Weights of a small transformer language model.
Size: 18 layers, width 160, MLP 640 GELU, vocabulary 4058, 6.87M parameters.
Training: a variant of Adam for these matrices, 148M tokens, 9058 steps.
Each number is 128 + 24 x the weight over its row's rms, rounded and kept within 0 to 255. Layers, rows and columns count from 0. Numbers have three digits each. The size before them is the row's rms in percent of the matrix's.

# layer 12 MLP up, 640x160, rms 0.034, rows 261-347, columns 80-159
158:075165133140142169138111136121131141099140108159119109158122143128142147143134108148092124156112131102132111091086128114143170119133084125112113105154168168093135120094150091127131091097105184087125132128116141099098127142155113087118133114
112:099106101199108125089125113120129119086136122144130115115109140111163118124121139101127171134095125157193126105127118157153114153147164117118134125110107124154166101107153125162148144111166139136125126116149153117109133119138107119103091177
145:128156101113107118138124129120181122110166111133132091157107098147120122091164176087096107129111125087121162067099132119136147142145159162122113141179089135111135127113192145114147131125140113126125102109126091105135126128116098135135095122
008:113157152112143187114204173124130130133164117118121117091116090168118131143125131130170107134144131151160147130128114145103107163119136143146143212158098151124133153138155131153112118123179146102130157135174151129148111120133163153166131122
006:138112116119133205118091142137171133135135149162111150114114097149177121156112098138146107128158152090126120131140104105118118141128118121142153144142129143147121082100168112201105147138154148151085118142137144152136131129137125150189136132
007:169097118117129162110103114129112138116145091181124121126143156144164150129122082147139141093129104064101126118117105134138121118110131155136112106110120120116111097078143086150097133124143136166090067141048150110128137140145093119131100150
007:154099135147181119108133146146163131158178140161116156128137162107161144143130115122146124175149157109091171122129106107132133136181101165131170098112103125080151143112166122164090129123109160167163118156099114128141142139145113112138103146
008:139160136137162103121176114094138146114162082122171127172137144116120116135169171157136150116137123112143141092092099134078126131123112137123144143106178134106132185138143124117150118082133139094172155143116165130119158164111155134165122118
008:114140158118166116104171128103134108106110105091114120126103063131104112136121151144134112151126116102156107082129082114100109123126106120089139159118127138090105122138157136091124117093103107076119122118108102115095120125121092120159138085
155:193150072107108144123140152125182110101128123129121097127122125181158105109175143144134101160089127124134172161085143130159121123148133161100132146107113136116129168131130118116151085095110154126178116094098116156090128113112127090118164162
166:139123095147126124134134180146133125100087095106146154131108114154122137102126087075199153174106146084080172126118092111103136137100188130120139096126115144129145146114116157123082075116121106121127130090153070123124086118142124130159116134
143:118130161143124128111130089085102131110117095136144138125130160154127130118129169123076147170133175126108105115100109154131154122122114147113154131102186089125131132131146107112165085142122071125168124138145107104101142120165148175115085158
006:148151129153133141130147131117151146147128156140120118135085151124118169154141121162184105118136130131125112144114138162132120124155125132142145169138116141146141154117153135146132083127170158131091100179146214115150120135127161089197123113
161:093163153159192161125133126120129112146134144079135152168133085118141139084141127149126108150147112086107145114142064134100130126123122126103122101153142119095111151112117135123131155088101151101133126070144141098116086123110127104114126129
007:130128129154172120133139133108131128138145110178145163180133136148122119122160164121127120159121128094119169116086109131118114126131107142104126097132132120096153190121148107098117140123163111117147108179090173142118150185170116130136082153
006:125132173119109145152160148159139132138136138131147112117166137138157129174118122098135137154155159164141137155174175145156143162113160126169123150173154112146121122146119119163160132137164130163156136122151158135175096123149168116140155133
006:094096101117116150127093142124121132114145157149120163118159148147140148123110111092072090189091115127078139156131117135152103119138123169095104090147105104090154100111138116120101163137165134130145106128144107122129134161140126121124132143
007:138141111150155135134136118129160156159138145153176151152116109152133151176135134163147132146162124092172134133129107162127111131171132115140143153141134162125158145137138166171135142126176138114146146148140156139124160141153121148123149125
006:104151140135116184075133152120103137091141119130140115131101098133130133110118134109116124150144133143136094112124155122087145129097163162105138159146177143133090104108080120145123135130148139139090136157143153146156107125105126147168131130
008:098132104118101149109127139096117109100112094141125095100106107105125111112119091115099146100129121074137129095104112107096122108095150116105110154124116124138098120086110094157137105108092115108096111117094124121119102110100107128151083090
158:095156142151121145103079159125128157067152146090149151142128102119159142105129175102122108130126143127119154120073111134119143114108134122147167123121147122080081107115145123113114094115114113121121062114131153107145110119156171095154114119
006:145093191091134144133187136102131150123149104152134110109167106113164153119123127125123135115141160142133137134133165157128119148061129136104093167112143146137097125124106124161150148134189135156148106119119147155185124138140154151155166136
154:116154167136196138139125088142133132121104137119154097107092162154116165126108147126107159100114132135136106106119106111105127103102115149116105064137126166119108153137149116132100116097104167181129116131122094156156119111135129143132142133
160:106105134126109176099102103102120129122132104161149128143100131149170121110160139168129159131116116122114133151110107144126149119141159108075092127091112163107151156115138144152087129114119082123154142131103112126141126094140139093096158103
148:122137140113133084123128172124147109129123110091119112166125150115103141121125158153156110151095106102147145125152133141092144119130155124133081130133166117132122110141191145161124148125120127112156088157117136146106077099189099143182090159
007:132136162128122185147160144164132126155173158120108142127156165124124151135145116101160120160125177179108151172148141113191157158126133148156155139151110121149120151173147132142114116137142116161169147178145121140185101144122127155144109128
007:116139154107150113098141143064104102092108082115142119138126130105139132079169155120098147139094140120111113107078146125098121115097138142078121112111178136119103149129080134111164101136143127124095092124125128125136133142128140100150114131
167:096136151120168117089113160134101114109157122128129161115166121158098147118105121122134142156121113108140152074103116113136118132121120162165148146083106162127113122120128099125107099104161152074140128132094144110128128110097127058136120159
007:102102121134128113102134081102145151080134097099138097118121128102092125136105130124108118132125096112148121125103121133056088129099098150088122139122101120081120153125104107120132111090083124112128122123076139098116109100105098118149116070
006:168114058167087145109092097101107112118108083144098139147088156123111101126135160081114117115108140156068099141110129093111123116143130099111123145143131161107153121101138120104128110119162138106133128092195131134149119137117186147142111158
148:148122138150114088129137158118172099143112114082146137128129140084132176123167114146118120147111139153113138122130078162114119117080129120127123107122136165147148156114180121100136084141121124088119111135114107098098114080135150131184127153
172:127116167129126158156098097092142115107149101135099135156135086123099130095134145106129137135140160103143114120110067120128165134176198122139119110146110150130106130113133078178116149124114147127117104114146096113124131146121146134153078146
158:098111126145111149121116133136094101115162136115144129186145147167144128138178110127128101131149093135123152133137127143128122100082159114118140132100124128102147097113160123130103094104124093152136194147103135094109133130115127125166107101
006:115071070099136094128150118091127122102116087125119109102121145124120109143129157178132137113116126141129094094128088136123083118147085084134104112111116163074143104150128144099143144090150139104145127088133120135120140131108105129142156111
156:116114094160196166119112144126181154134116113102123124102149141144160119112139140162108119111119159148114127072119095130125139143112140140106091129078162163096134139084123127129110114122197127158136131140115143076116127126143102124141118119
136:130152151168143138104148142117201123087129142177149110115091127163165130129146144095128117113134120150142117137135147109090115146114155144098116122055162137147117161131104118146121112161093110118120151082093093135081134129080135114143066092
009:133116162095136105102135112097115104099120084056107103105102063106127116102120112130126131115124095076136106094098115112085108122107098109081096150107126140115078110113109122149122124101104099069105152113090131105103143119124103087115135115
168:125144110081123142092156161119112140113158111091125088129113088143162152115185111178141130149140140106140150084126115099090157130180153122138124087104141176109128088080164120101145144145121149170098109140155151111157127147116135116123121164
006:145131137136142139138155151144112140123116090108130110123120156117199126093157169138143153144124128123120158085121152083087152112101142152116150147108141125092131105184163105153163142118153157158114140116141087149172121116144141187147112147
007:114114140141135158147114143170150153098149157139128132137127148169167141133128177172162136152126162148108136114169127120171137130136135139149159116105155152114121114151131150116191160136139148164132107165168102136140124159104111146149142146
007:156131104167117116161171132121131148128145123130143113145168162109119146152125134118137184114142154121164172146118134126095149148115148155131126171160160138144138158110158107154140127108119137144160157138155199125148126138133134143159101118
007:116123110097166099119124092146144126147104142106155139138135082145095118151149156147171120141123120121149103138150124142134094144140086079123141102112125117106143133187160152094093151107116132102117156155122132152082147137149095123111178135
140:112153136190150076116111117128119125149120132142105139142132131154116137135150127087167138158102140144139138148159092118143153130116139111101123087097116119120125148163142130150162131089113139113117130112109093135126118078085056112172115125
007:167114123163128106142124117104138164145151182185149149138124208142160175147133130151152118129137128119080141126134131155173131114148130170121128083127136150115169134112138139130153137118153141167141114155116150113153158166150130122153101156
166:139130145131083086098113191138117131100170107082120161140098141132166136117151143113131146125118127112095124115127119141138114147132143135099088097125158124062090118138120110088143119114117152144107141186128135112079078148101142122124101140
006:119133095107119187117145131135130108124120115148137136089151066100108111129132133101132122141097163117121128155174091121125079146113142115124139141137102146153098141185114142130126126135113153136165157170147146148110090127108085169157131092
159:142165151104093138111128140141140051118142122109116066139128162132116124100127091147095109155149114088139143150130140106125114138144171147093152101124147153088113146185112129124076088135097181128145131076116111145091117115127105143138099151
008:119104086128097128094062107130098109126122115151103119136113163124152111119086097118093096105092068095094106138129110137140129113129127120142111078130107104108130103091106106126105106122160107152110060119116128135118106118114106127118110137
133:097133169117117127097141170080124131140132155123110149130122142134143126187135173161134139163104125131165109148114136096152141143130109122109143154130123137131137203125099130129117096114122095147128112131164098118083151119119128131094101140
007:148126086095163073137151098116131130139118151107120120115128130091098131122147154158166099094122117144102088112149140156135097125150097090118141133078124124111154137188141164078137101145111121136123162136164090140149118118099161134107154105
007:128125137109121062136109105102112118109090102109104140131122115118108090093140166119097091117113096104107108101114129133124120094129094119105107073095139130114112137142102117068141157123116119087137100123095099094083150152100143081094122128
006:189091102183121109124070100123144148161112100172119137134117169104139131171159139127131111148124141129064131145114135115138148120176098148139106099153081117091163099117151070147120123136149150156143098116108146154153115127123151128136110164
007:113147167103102152106141104087092143142092139106107118099134126109129135110114088127116079140103095147131122130122155118134105121085143131147107116144106094129126135093145086139045129140130116121077084141076121135102116134156130127145134087
007:133108098155157110134114096107154163093155119148152131185147175150163132140161185158120154126137123115117143104112127122129138119148126135119115084083152144072146127141085123123155159081121161146169135130120106131145136155123104116126128156
180:094110156119106117082123131103107131113166120110127132172126126155113156047144155101137097103110161105164151085138136102122100114120144161083109130163137152138136135129179091105121157120139169147139114154169116121134101120144142138113128130
168:161122146124089114112135153109123120140152125120146143146083127148103167088154144145136145144116137101114155064106110121129116115152115121135111119110153168148147104131144132143135110089134152089121115115126065113123137156145163070110108116
008:126104147117159084120148116077145139094130052132151102135133100110133128153161141161132135102114134096116121079080095143082106121125096110094110120092097117090113158120149111128125114092117154109130118106057147134131108153103120115142115123
008:158148104147149094141114132149134120097110138130163122179086160147119104116168207167133138126125113139113114100129132160127141110138133112142111104102188163087132139162099149090186133124111134136128128143150103131114136136120133122123142154
132:169098117146084098101139119098131097144138137112122110118100159138145123136097124130109153108148156137141124125137126155098107156099150129103138126111115108144155132129137087130131115075179136077143155131148124134141117129141131120070126136
006:154110189101084135141186125104081129159143089099122104109130138113141159106140118112139134098107140176093133148153176126166145149087115104119071139123116142145092111142122091154137134130151115163152106118134145153173143132140144116137139146
166:126162151117129085105128172124111122148180105112151086139084165147156150140103110121119149123113138146108170152108129100095130144073129133144108115089151142124102101111144108205156157127125099120163114124071097146081083156137155066079088117
007:120140183109130149123176161132099116136144119098156100101127099153093137114166158106139162116155150151136146107127147106157142148083122129122110127104133140127096126165123133129143142116111122138147144170106088136152133133136120156115120137
145:149123143162108114129166093133133096131166064133127118079110124143117128093136139136124133147090176098119137091130156090132152129117113168110126106165099139135096144112151103104094139116133156132137109124129124127144128117106118136174121127
006:148165152119156150086137154118100082131131142105159145140106096103139107097158121103142130225117118158127110142154155133135138151155154148111153127139131136113139096160107122124150133164159140136096125167178113133147156115120183108121140131
007:124153136126163191133131123140173135146154124136161155132172085131130152186133117143140146178138167125179136135165114142147125152189139140114179158185151153166138132147143163127109128140150140102148175161133182145131127127119107140201137114
159:091120118145140137106096165137151122078128130114143117165139129146170139105137123154120094137093139109115187147073132179135143128175143089126117133110110175140152161133139144133127106117158136120168102161067111106131117148126111116163128112
006:130160177123140136098143142070115102101109077111148132127148129125134114127137090078106122149115137102143140124078138131127133119112129138096076134150150092144119158096111128142130110134170113109141125100116163123140147115161149108125106138
008:148146151134102146124145132125124131158128174136170141119122141176136152142165128127109146123141192179159136139160157151190165146136162094146083115154169140175132142149132149140161141162141130139138149128165157149157134130157151137145168172
008:161122098150172122147128112147148134150138135167144158157139118132144140160152188145131149168149121131142115142149148145119127151165129143128174145139155163127165147156139153088161157138143155132142160163163133143133156149144165119159166152
009:089129119103142104093149130114112095099117093072120084122107067134100092102130142131134122093115111124121110097104101115083092124105104083109117124079115118088110116142134123095126082112085117114102126106142081121119094109095117137115141111
008:112093121100130090114100090093124130113119103107100105140124099125123122112120139157110127117099099090123095092120125140116101123104114125081131102102116137096126117123094099106140123116104135094098113088098105106093116125092128069128124085
174:125122112130166148121148125120156127118178124105142168130134097153149147113078126082134159149097147132107177078108128108124100121123129162110099110103147135134132133121112093129121112119128105096134115108128128165094088125112132144116113157
007:132119167137147174142107135164149159158166140158141134140182105142132155161074087109138125156155128135141136155129156150155129124137099148119147150181156116166118114154112146171099150158165109131129124160122166139157141116125106135152122117
180:145130164138143150103091143097123092105179150118146122101114124119168127088116152112166148144122150092121148082133079117152152172080127143135090106154173148127131114119113109130140057119106132093127108120125109119135108130112154154127094176
007:129134141125150151125167153151113103130149145155128130141128175110181170128100139113147126123129145130051137134140182152136109146100166149137133144155164161145133129117116140177179093133176110191143110160166129138191140123114159130165094159
147:116129145086154128081160113098122161135109134116133118119135140119119130108152123148122106152095116091093132094152118084138146144110131131147146099151163118140112163129117051127114129117070174071159149171142128170123124108131090113146116125
155:090123159149118142106138124119159120098151179128142096132090078159097124090136159132109135158120141126146170088116087138148075137107114106092104127150119122121086149124147095131128146131163160082138133115140105125173102089137128107156055138
142:133134160106141110124137170129153118137120133058128164125118097130156131107172107157093130157108139125168121105096121128107116164137192134140067113137108167142149125116109137126119133111141098160144094112124103141118115102147102126152088146
008:124148120119151074123108087119110118090090129109154123142104117113111077126151155169118110092131095089095095081127126150126133125135123088139095079094165129132140127128119133084138138108119133101119124106114088126084121108083126108095126120
182:159127069127133116102140161171142136099152135095151152147129114143135128141141162102117139140112112114105169112114142160123114122130070138140100124125145116140104155120140125169118120111144124135138092137143141121082074172118148055123157106
130:107173100145097161128099114128138097090126142150115113134130129125134110117174136152137132136128093149117132142151132126154160120114159171119121154132162121087119132098158118130109083126116162102127148098083124126126091131142116063104080155
008:123082109105137064108130097107116123108115088122105115105093102102120102137109119154125135100148100070115122100112090109084097097127080125090103101095103120088108119107132118104135135099093107119114104108064124092110132118098087109096114107
006:164156136166138143126143122139134101127117086146146126110119136117112112160134094121145158126156158117122133121119107115109142142141163126138138177168141128135114150096139120138129080130150145142149129129138175134163122073129159153136087138
008:143130132169153143142140131152130162154159128188149156153152124125137092127127159099138153172152155153152155164146145127095143149140168175138149176158147133130159169139130123132127156156185146126162158134147133135154159139160173166125143120
138:124121104172148089089114148155155127118152124139167100102137123159179100142111092126158148137139119135102129145136137152091168123121148160145128124121185103134109141073103104180168126120127115141135109105122129136084133112137120136143149101
140:094124110172110144114103114133172158141141155146117140087141147147147136140131135111101138120120081152102153141139128118138147175145139116131157131078155137112127152130162136165104115120140124142137136132096074101097125120178098121150090106
103:100171118113159075106116139109103110122119111116160115132126177151128144094126158144118184140119114106136106126120103109104119123108131110145129125125144133166145136091117125118153121130111141145147143117142133178150127133098117111163160101
# layer 12 MLP down (transposed), 640x160, rms 0.0297, rows 261-346, columns 80-159
158:179141109096106103139153164145134120172161119149112123107147111131177182119142106144161131106104105098135150116144102160131113128147135110155122139115110121119144133113131119170111187140133112089133134172129128121149142141138116119105123125
136:141148158099114146175145140142098159128145109136114106155155135141083167119140132153116084112151134112073120178143127091079135118135133139132122121143164150082153167132107148094134135139117116118147143149122144140128158133130166127143125079
152:130074130113165124159148128175081113124147114117157147132148122141155076118074120136129119139144128120149076115171155140148102142120095123111098110113160110159136103119106136092117127123143134143085135086105112112158106135114141150117152125
007:159073129145128101138147115152125130158103101103124090126124104096167162130163145151124125155103159105118131111115114130155114114111123150122107130070137099125135117117132113118155125144097143162132088135143126127080136136120077079143110149
006:145128158161154105177161118130142173150132121129150102139165125110129141086150154151164136167125127150122113146111179133136138118113148118124105175141124113120149136129099150082132150141126151119136151104121186126144148176110119145133116154
006:091178128138128116147167096120100105138143133102130129125136138122151107123108137083110145172139116173126077096088173132144136104148129086124131152167134098131149122136087146099136112116122136111138151090158167137167147170148124157118102126
007:098137130140111131129147097104098125146106108115157146091134133113127117030144064114116135135086089147119062120104157139144132127104148075080111137089134112112089130130105167097123132132156114109149173112129158120143135119139114120132108117
008:140138128136159159103119127155175139157119172145118171121147176145143128164119148105136108159126100135132150158158143147162142157179165127102140099158119127143125110135144134144092107142130122153112121172156100111124146085146104171112132099
007:142106100145163133125128141173149135155100169144124169135138189100131140125146150116159121116110132125092168114148184102171157141138148148103138138122108110168142116120139156137114139138114153174106117150124141151099127108139122109137114114
148:129145120136171116124101168116131127128126093154085160123128142126105131133089103154125144143120109149141150111164097135139144091071120096121136116182192142089154117138107141113138093172119135138156117158127143151181139121178125120108096089
178:148118151113137133140123081116103081158145163109111112078102136085149135149126119165125145128175157153160069140147156095161099121108101140114126131147087162144118119146117108165146152129146170118163127158099147118171138118118150140093115129
132:131209109177088091131107143150141148141114140139165111120126124128125134117156125158196122105129138113087095120167128098117098131116122139095142114144126121165116082092111167160125156103117116117061148126124148120129112157114116123141131120
006:130110140063116132132125139131101115157144093102124156115144136156143116084155108137124161168099157128110083127086129128181099164115099130078112156133131090141153105110104121126130151126102107111130102105101099135103123107090092094107126111
151:123204129147109156175198104100122148122113159124128125138103113122115106107123143151137156085165120135142117130140111138123112127147117168140146120111148156124164134080136135122193127107100146118075148142130126119147130177128158159102138122
007:101113103108099144100149090131126110148135133092103137153129156099112130082123102102123124104112076135110073106118133145158137128178131073085134135132121098176127119102110175116131136118118136112124167125117129102133114072117123117101121064
005:185125137114124117128137133114132095108129092155138095142110113126127134140125128167127169115136117120195131146106113106153131105115114134150082125093131147114138161144142098120138104125087118139140148132137122143107135143126124072137148148
006:104114155147110112134137112146128139155151110124113098140114087090131123103181152114125155089125136114140114122099100097096143094129110087166116135069139122134091145119120169099146137132115145093136186127146136119174107121061124120131148099
005:145125129109129146127168125164110076174110140115145194129144137144159145107141116102139172169117191178136086128105175132146135118118125151076159146124098129156143127147100168150133164186103168135138117135137176134140142114115135138161111105
006:167084142165154104167118101192118136142128139118103115112141127136156130188157189152179143114105129130119152120150127138151105131146131138110097117145112085127145152112154122110143133114112147122140124121140128144117109140109084158113131132
006:129081143113095103126151120150108096123106097122102101136139126158152144075135135117124113149137085139113100124109164130133095126147130107104077130131138087104164128119114116110113140125134116132108102140114132125108151128138092098116121129
160:124133085138144112113091089109108117138130133185159110145134152116139065098121075140157140101136150083141191169102120106119168113132122117130118122159140144142105138149133116136108168141137136149137129102116125122136153142125074098133157126
006:142149119173144113119102099147187105111116157155155097155118145129127119189104144147126141116141085118165133138135126116142129114152176115162103136161124158107155148142158113120126109098071149153105135116165099171101133159139108108114121132
158:098144155117113133144136185099123160125144062104136105155124092152141154136133117134113127170112160137114116151138103128130148124144145133135116111156116124085127104129086131104134124146144096118125132154126118132129141138092144127149119146
155:101143143121150106119171125139081168134173106098183138154105102146093117107089137103110094112133122139127145078138125130094137125093100115129144089138120128111162103129115083083125143154161109141117175080115177132152134094146128153132153130
146:106098108116135105173117085099109107166119148172133143148133103114150105098153100107133117114172143141169115158122113151122144116123066128116118170145093142149135126102112115104138129122129139095155167169113153083192140114150125133107120133
005:154145143148131104177139157149121174114122122123152120133122119101146136110163140211150121119120127101141138098129098157145119116121151130141116135093192148120126148107143155076175166124151094120128188128128147104100125141152169113141138161
007:111061107139122116112105123128128135114147133110070113143120138137098117145095132113123107103141071102119162124134106107153120165150131115141109119158097088120149128121148102139110109055098115119104113109131097115096096076120091121084123076
151:107129122150148160139101128121155130110128132109114142126170152104136118129124121139138137089145087136147110140086116166140112134136133164111172069133115106102150131164181153131126182129105116139107153143126109110119144132144153151134142113
006:156126133109145140109133119143147095121074142146139130104119130125141118123120124138123138141125121154133076086135148089147121124157140101103093101162165128168140104123160161124091126191146124119141139159172082147120157123159132111136133132
007:128140165154130099150152122139163154168167115122157082117157106114159169110176112168124139125149131106159187137118104168149141179122121135113130142134137095152118149145129112133186138157166140162111143135124154122132104153107104132117184107
148:091058113147148150148163113138103103137154154122092143113146085139148107149161094118115119132118100127158070158149143160082156127132148142129107147124178114128114097149108146121127124148122119172176139138131121143155123111192147162120120123
168:125118137159053106138131175176117174124126163121125136143143152191166104149127149119116152114113086103108165098150155132107124117138113154121134178121136118133124094150124172166128111120142106105095145134168114116140158120133137134085134119
166:180147148123164107147142121121160144120074116147132115116119117133136132118098142158160149141097159116109118135124120110139182145144094151112113113151118133154116137122094133115123132137152159119134079120130100128137095113110137146111135149
006:117165152177113151151130098133172122146128122158158120117116130087129130137147131147094165156136136104118200161113130117107137131137143141142132123134118153114113127109125144120150156124129140163108131156148155132125094160085137114114139112
161:108102109093122148121134152129175109151127107137161140155131131130087098128135111086139103146154140167117110076173123141114099086158143091116112146171120124162096148149144151130144120148106161096113105140096177152099122085137148121144123131
149:142099125119087164169144074098098150137145109128181149156140100150103132141133095140128112143100134102111133145152150175107120105126092111139143139134108090161138113142124153118124167129096125153080141162154119124142122130136157086070140116
007:092088088126148132101115158152146117110098193140110148148139143134113147150104158132143097109134102144141139105110140110143126128110171169114129118140103118149176118151120133157113109103099153165106083123143102121119089105126130143127107111
171:136151123153138117160118136128146110104126154128143095156117142150109130131130126095109093139128110112114149118100114142152144141137112112106172132163129121104092169193096161098100076075093143182134137098112150100114099146148113142146153075
006:187126137172154109113114128146159161115126150136142123121140086132084134149131110116142106109121062105151142172163126129144134136128166131145116141172117129141133146103109109111112092135140102123128125124138134096115149174103105155101140126
006:130168113130100114142122131134115154146133119117123126124126111091121094135115146090111134086110161120109185134113118105092138111126127102140143129156127133121106116093108109082129116101087140092100150121125151126126110141096171130120124131
006:153143159124117160118146131129156097133089105153116121094131119138171137112150103135089147175149091160130107148139151139145103168164100099110083111113147096103133100144140134110142154157138089151132109124119107139120148145147109134138166122
007:135129103114146154121097170135147128140150139156109164154132181092101112151108129110101116107129144137123119111139144095133140110108133167117159145187133176147117121100099143144121142137151143135134105137117123128156109088115185126164069114
145:137178116117118122136131100095132148156119128134109143113160117144116154105129138144104130102103106156124099145134075086139154078117119100211105169137143111107157142107136118100149130163157164155133129162129147067160144107083160141104132121
006:066184139095111185144133109149093118133161118101132126150126098153122120108138104085130155178117135135142063132118150126133137137140141089106122132120106110146130157133108140136121152126117132094131174127135130141159145147095112140106143116
161:158129134092154136128085120125114126173138109152104108116159127125118163164144124148096142092126088150158136124068134132133116098129075117134111112081111146143156178144132115125128142093146130124127086165118151124174118129156179122090129124
006:137104173159117138124161136164148156175116110140130115129104128091119115130149158193112119126129160120121138109121139139127155141143132140141125143141173147112105134119148145068154161123156111151125136127136137133128117169114160102145102173
153:127133092156133163109104104164166153134149125067143148128127129114125092136092151140119176150141097144107124176122110153131127108104120097138172171132164123131129143106177107114137157135151125113127108137153136120146132128136125151112138094
006:132128147126109096173157123128125120160140095125158138119128105108127110116166126111179159165158161158134066097137111125121155121113087139118137178122156137137118122136090119102171132147120145065141181123129171138183113162089141088156127141
128:155151130131136120170116098174152104106137134125126121141153129113147156079112093081116126079142112149136159115169143154089137113136149124127146106135127147180105078092162087108108149124150153091109153111105160147128139150145130180157140111
007:128160102146157137096115141151128160119130131119124154113134137110101133187128130117100130154113169102153171138109099147147137114136136166153186136155146179133106142110129108151144111119163107164139084122118122125104117132154163134144115131
006:060121103111117174082104114113142151124138159147129159122124126147090130152087141109117100082123096137133152120143121131125135138144131125108169110153133120139100134141117139138112094115087143130114158137146109107136079092125137132104147089
007:124181151117128116126145101084139116123142124111163146091137116123101123062148061130135142122143093130173091139128123157129156139110122108113115113114161070145095126141112180114130123185150105074152206102136124075144136145122114127121172094
007:163035127075137113107110127145123110132149114092115137165107128141099118144129146129133119106116089108155040094123114081137137076140111136127120165144124117135125114110133122125128083107129152099168139156134115124138134108123090055098090120
006:103151135131087166134121109149130131114129143157124127117140083114117106126107119088116114133143110137140142152139126122104135113152149088134128096164106132127085115125111163131091102164114109104122168114126119100148108087085135194118121092
183:114124165157124132135155141147129111162152135119121128082109116105165121152156087143105161151157102117077125171119126120110148163108114154162142176114115112134104106125077132117143104118151134105129138095097109119138133121102131150111127098
167:135161113164143173164159096149139156076130157124150141114142100117174103171166116122097122107144117115131091134170155129107085124118080129109140104097088128146089088092109124101123128166133128118125091120171102125154124128123097166159157126
007:109154123138149160100112097113160111131135144134089190110114186122097097137088105085098136128131079130128144163091134127130123121173164123115126109145143109124109111133111167119089126114131085120104137121155093098113130116139096129108114092
008:128197112134150161109126134121131160144156158144119138103152148134115128191102173103145128135138161142119200164169125156142133153153128149134185123161109129143123115122134100163109122138122132132130110138120135110124140107131168177109133107
135:140150113091136159151110110152136179128105148155110149130132124134102114126174153151130137139094137131123115143138133101133136095125171108145131106109141121122144124100135171123126133160137100115153100126110118127144194145127142155125106098
006:131120138125148115113103124150153087093115137130134101151111147130123128171102106159102128114165074088174120164097090154136112121102159154147118102137134138099142172148147113134142107088139100163109146096146085117098115131149150104103151131
162:143132130133120161138103138129162148143119144157103109105158131108104110153136142096125126127150117143124139098105106158098122153177153104105143111118147156109163125155128170090090131138107137147129162139115133122118131148112110151169123098
006:147100071160149163146121120176126122094094153165088114150146136119157142167109148161116114137127117138123146129166144170159085097144180166140116115139142144100132141129156130133134140140099131155122089128130151123093169134171164165132102150
147:116099151132083117125134119142094105152129190130178105144116131152115110140125062122124122115150131133113140142140126116112099160120133096169104135127137107133166142181128152124126104134116102093084155137146104119111116128199097134131115139
007:133068135136166129156148140178114175168137150141116129147157123163109143170159154175150108100112168111136156119135125141188161141125121169176148142153118117136135177138189137151127098125126137131133137119144138145133108129134133152131141146
006:138073154106113101142165122175115130155092119120126148131131151070094106059151126138118086099108117120128087122080156096132154128093120130108100125110133093129112143119138137096128099112162126125153118121108119130109081109136126075129127144
157:126105110099141142175157122131099095158095115121161102140135099132168132186099107100130161112168122182157150131148139093124131152122126144093107157151141114156124132121124137118162145150098093144160118101143120153139133174123142128143118114
006:132061104151150130131132093113135125116135135123098099132119151137121157091135127151125125108147070121140137132121110114133122149148119112143111095106103102115147125138152137156115119084101108134135148119139087107107124091163085114112162076
006:144127130136132131160116156138129110109159111143138125188134151165131164153087165163119178121164114089121140188137133149103120129105117127144156118113091150119151126160159075173140155084124145136105109105125105141106132094126156112128129097
007:094156100139116128094117135124160140152119132125138149084119116094100100123123114122131107080101126142110147076121124112124149139120112111107130123162111115141094131104110121107106110134121122107097108109113123104115098106069113136090103079
007:170086101146145130127108153152153153137123144161090149152132163121143127189115136131122114156150164110113183143156114138164125115136149178137140142162130165144135107116139115157134155135131133172105066133125135137094125112143163145142093153
006:097176119114140153082091170128170128121158157151115165143135123152069112181099145104133105110151127109134168134122153095124146136153147142155147152189155126172133133154124102144106101136129149120105130143155110110137107106107139148107139114
180:129138119081114155135134164148149108129151154111145142126125165128112092140156121196116080083118154166138140130092165135143131099160056119158112160192098110110164113157135146143193152155119133117124098110115110120121120110155139172125161130
006:120101125134143116136140113153115098075103142123139151118135118108142113067164121122130142119144143156147070080139158118151095148112144093113106124105129136111153127131133174107149159146103139109191148104130158166146144149181154128143154152
176:139097123156151097123160091162116149117125124175110119165157178128158163129117092114149109092101106176130158164143153094088137103103132122152106099132128112107160139135144129095143132148147140150157108182134157126099158119099147111134081062
006:148109133120114095155126104124104150146128092090111089149131078134134127117163099117154149155147120089156117121122095137191118140108145108145090165128112105123156188116130062099135128087091125121132135114109140142097149127132124104092146131
146:127182116141100090184119126124142119133148113130168109107120126153139103124100092110095134129114152176133144167157119100134107109132129151099152141095133125101108104155126132157117158121169099157109126133125101066087147139135153175152077109
157:162074091106138100119124177169128121107140132109160131137154150170120138158156106180150183122155097108118130160141141125133117103156095126082137112149162087152135117130129154102124092140170143116091146162117121135104110129121134107112138082
141:114127094136113124127118151111147131165132156195124147113133110118112115150121096123134101151157090141147109100142165133108143152128114150116111126163131083113120155161117166127151128138109137109132150134180155112102137122111156153134125112
007:113128104099119154096088142121124136120130125140112195119143131138072111157073122076136103112122143125129177131145137104135153102123104176115174142163112140146119123127133079158107091118124122126121126145129118121143112102159165140121133109
181:091112167131149134138099101100141121126112108137126154106113110131114148106130101138122152129160145171139110133117109155135133168125165142099152125153113108094152105134143143067145117125135165126105150165086105150170191117146130143140102140
127:147087108135158156177121126104120174172120109103136137105136126119114130125100119121088142125131144109141141098124144161096099128123088103122139133128138139159142102163154100137133162101117107151112119153122125114155139122083162138167084105
006:077156140103113136113139099133116056143064143142174176124126155141112112087109097060087143147112107138114084119116170120134151122132141107074143093126130124139137094112111149142104107148089146145124113127127151163104106140153123146146111126
007:145135114147133095126160108102110119134084101131160101109130138132137120083131075130112113132119099124104114117116150144156128148125088127083095111102116074125146125138150107116131132144138096132114118116117120119077140132152063102127156123
006:135128132163155096125120124130180108151117147115159118113137097113124149180136108159124131064105118120134142065182110145128143118156106083147115116116121136166100130130170125111124113157126141113110139152131135135106104142111098163103127125
145:147114132128128108112146119120127180120191166129163092162139100129115136135122125145130090125152131091118132124097112126160092109135135095111123142144153136126168110144144145091139096163140162119123142173103125114149149081127144083125117127
159:100081110109131134178158158120100129139092107133165081149122110117092168134125154091138149131136167136150142094126118133129119133138087116145158135148124130149090121167137091098104133151119123102171092112158166170120137118111132177129098101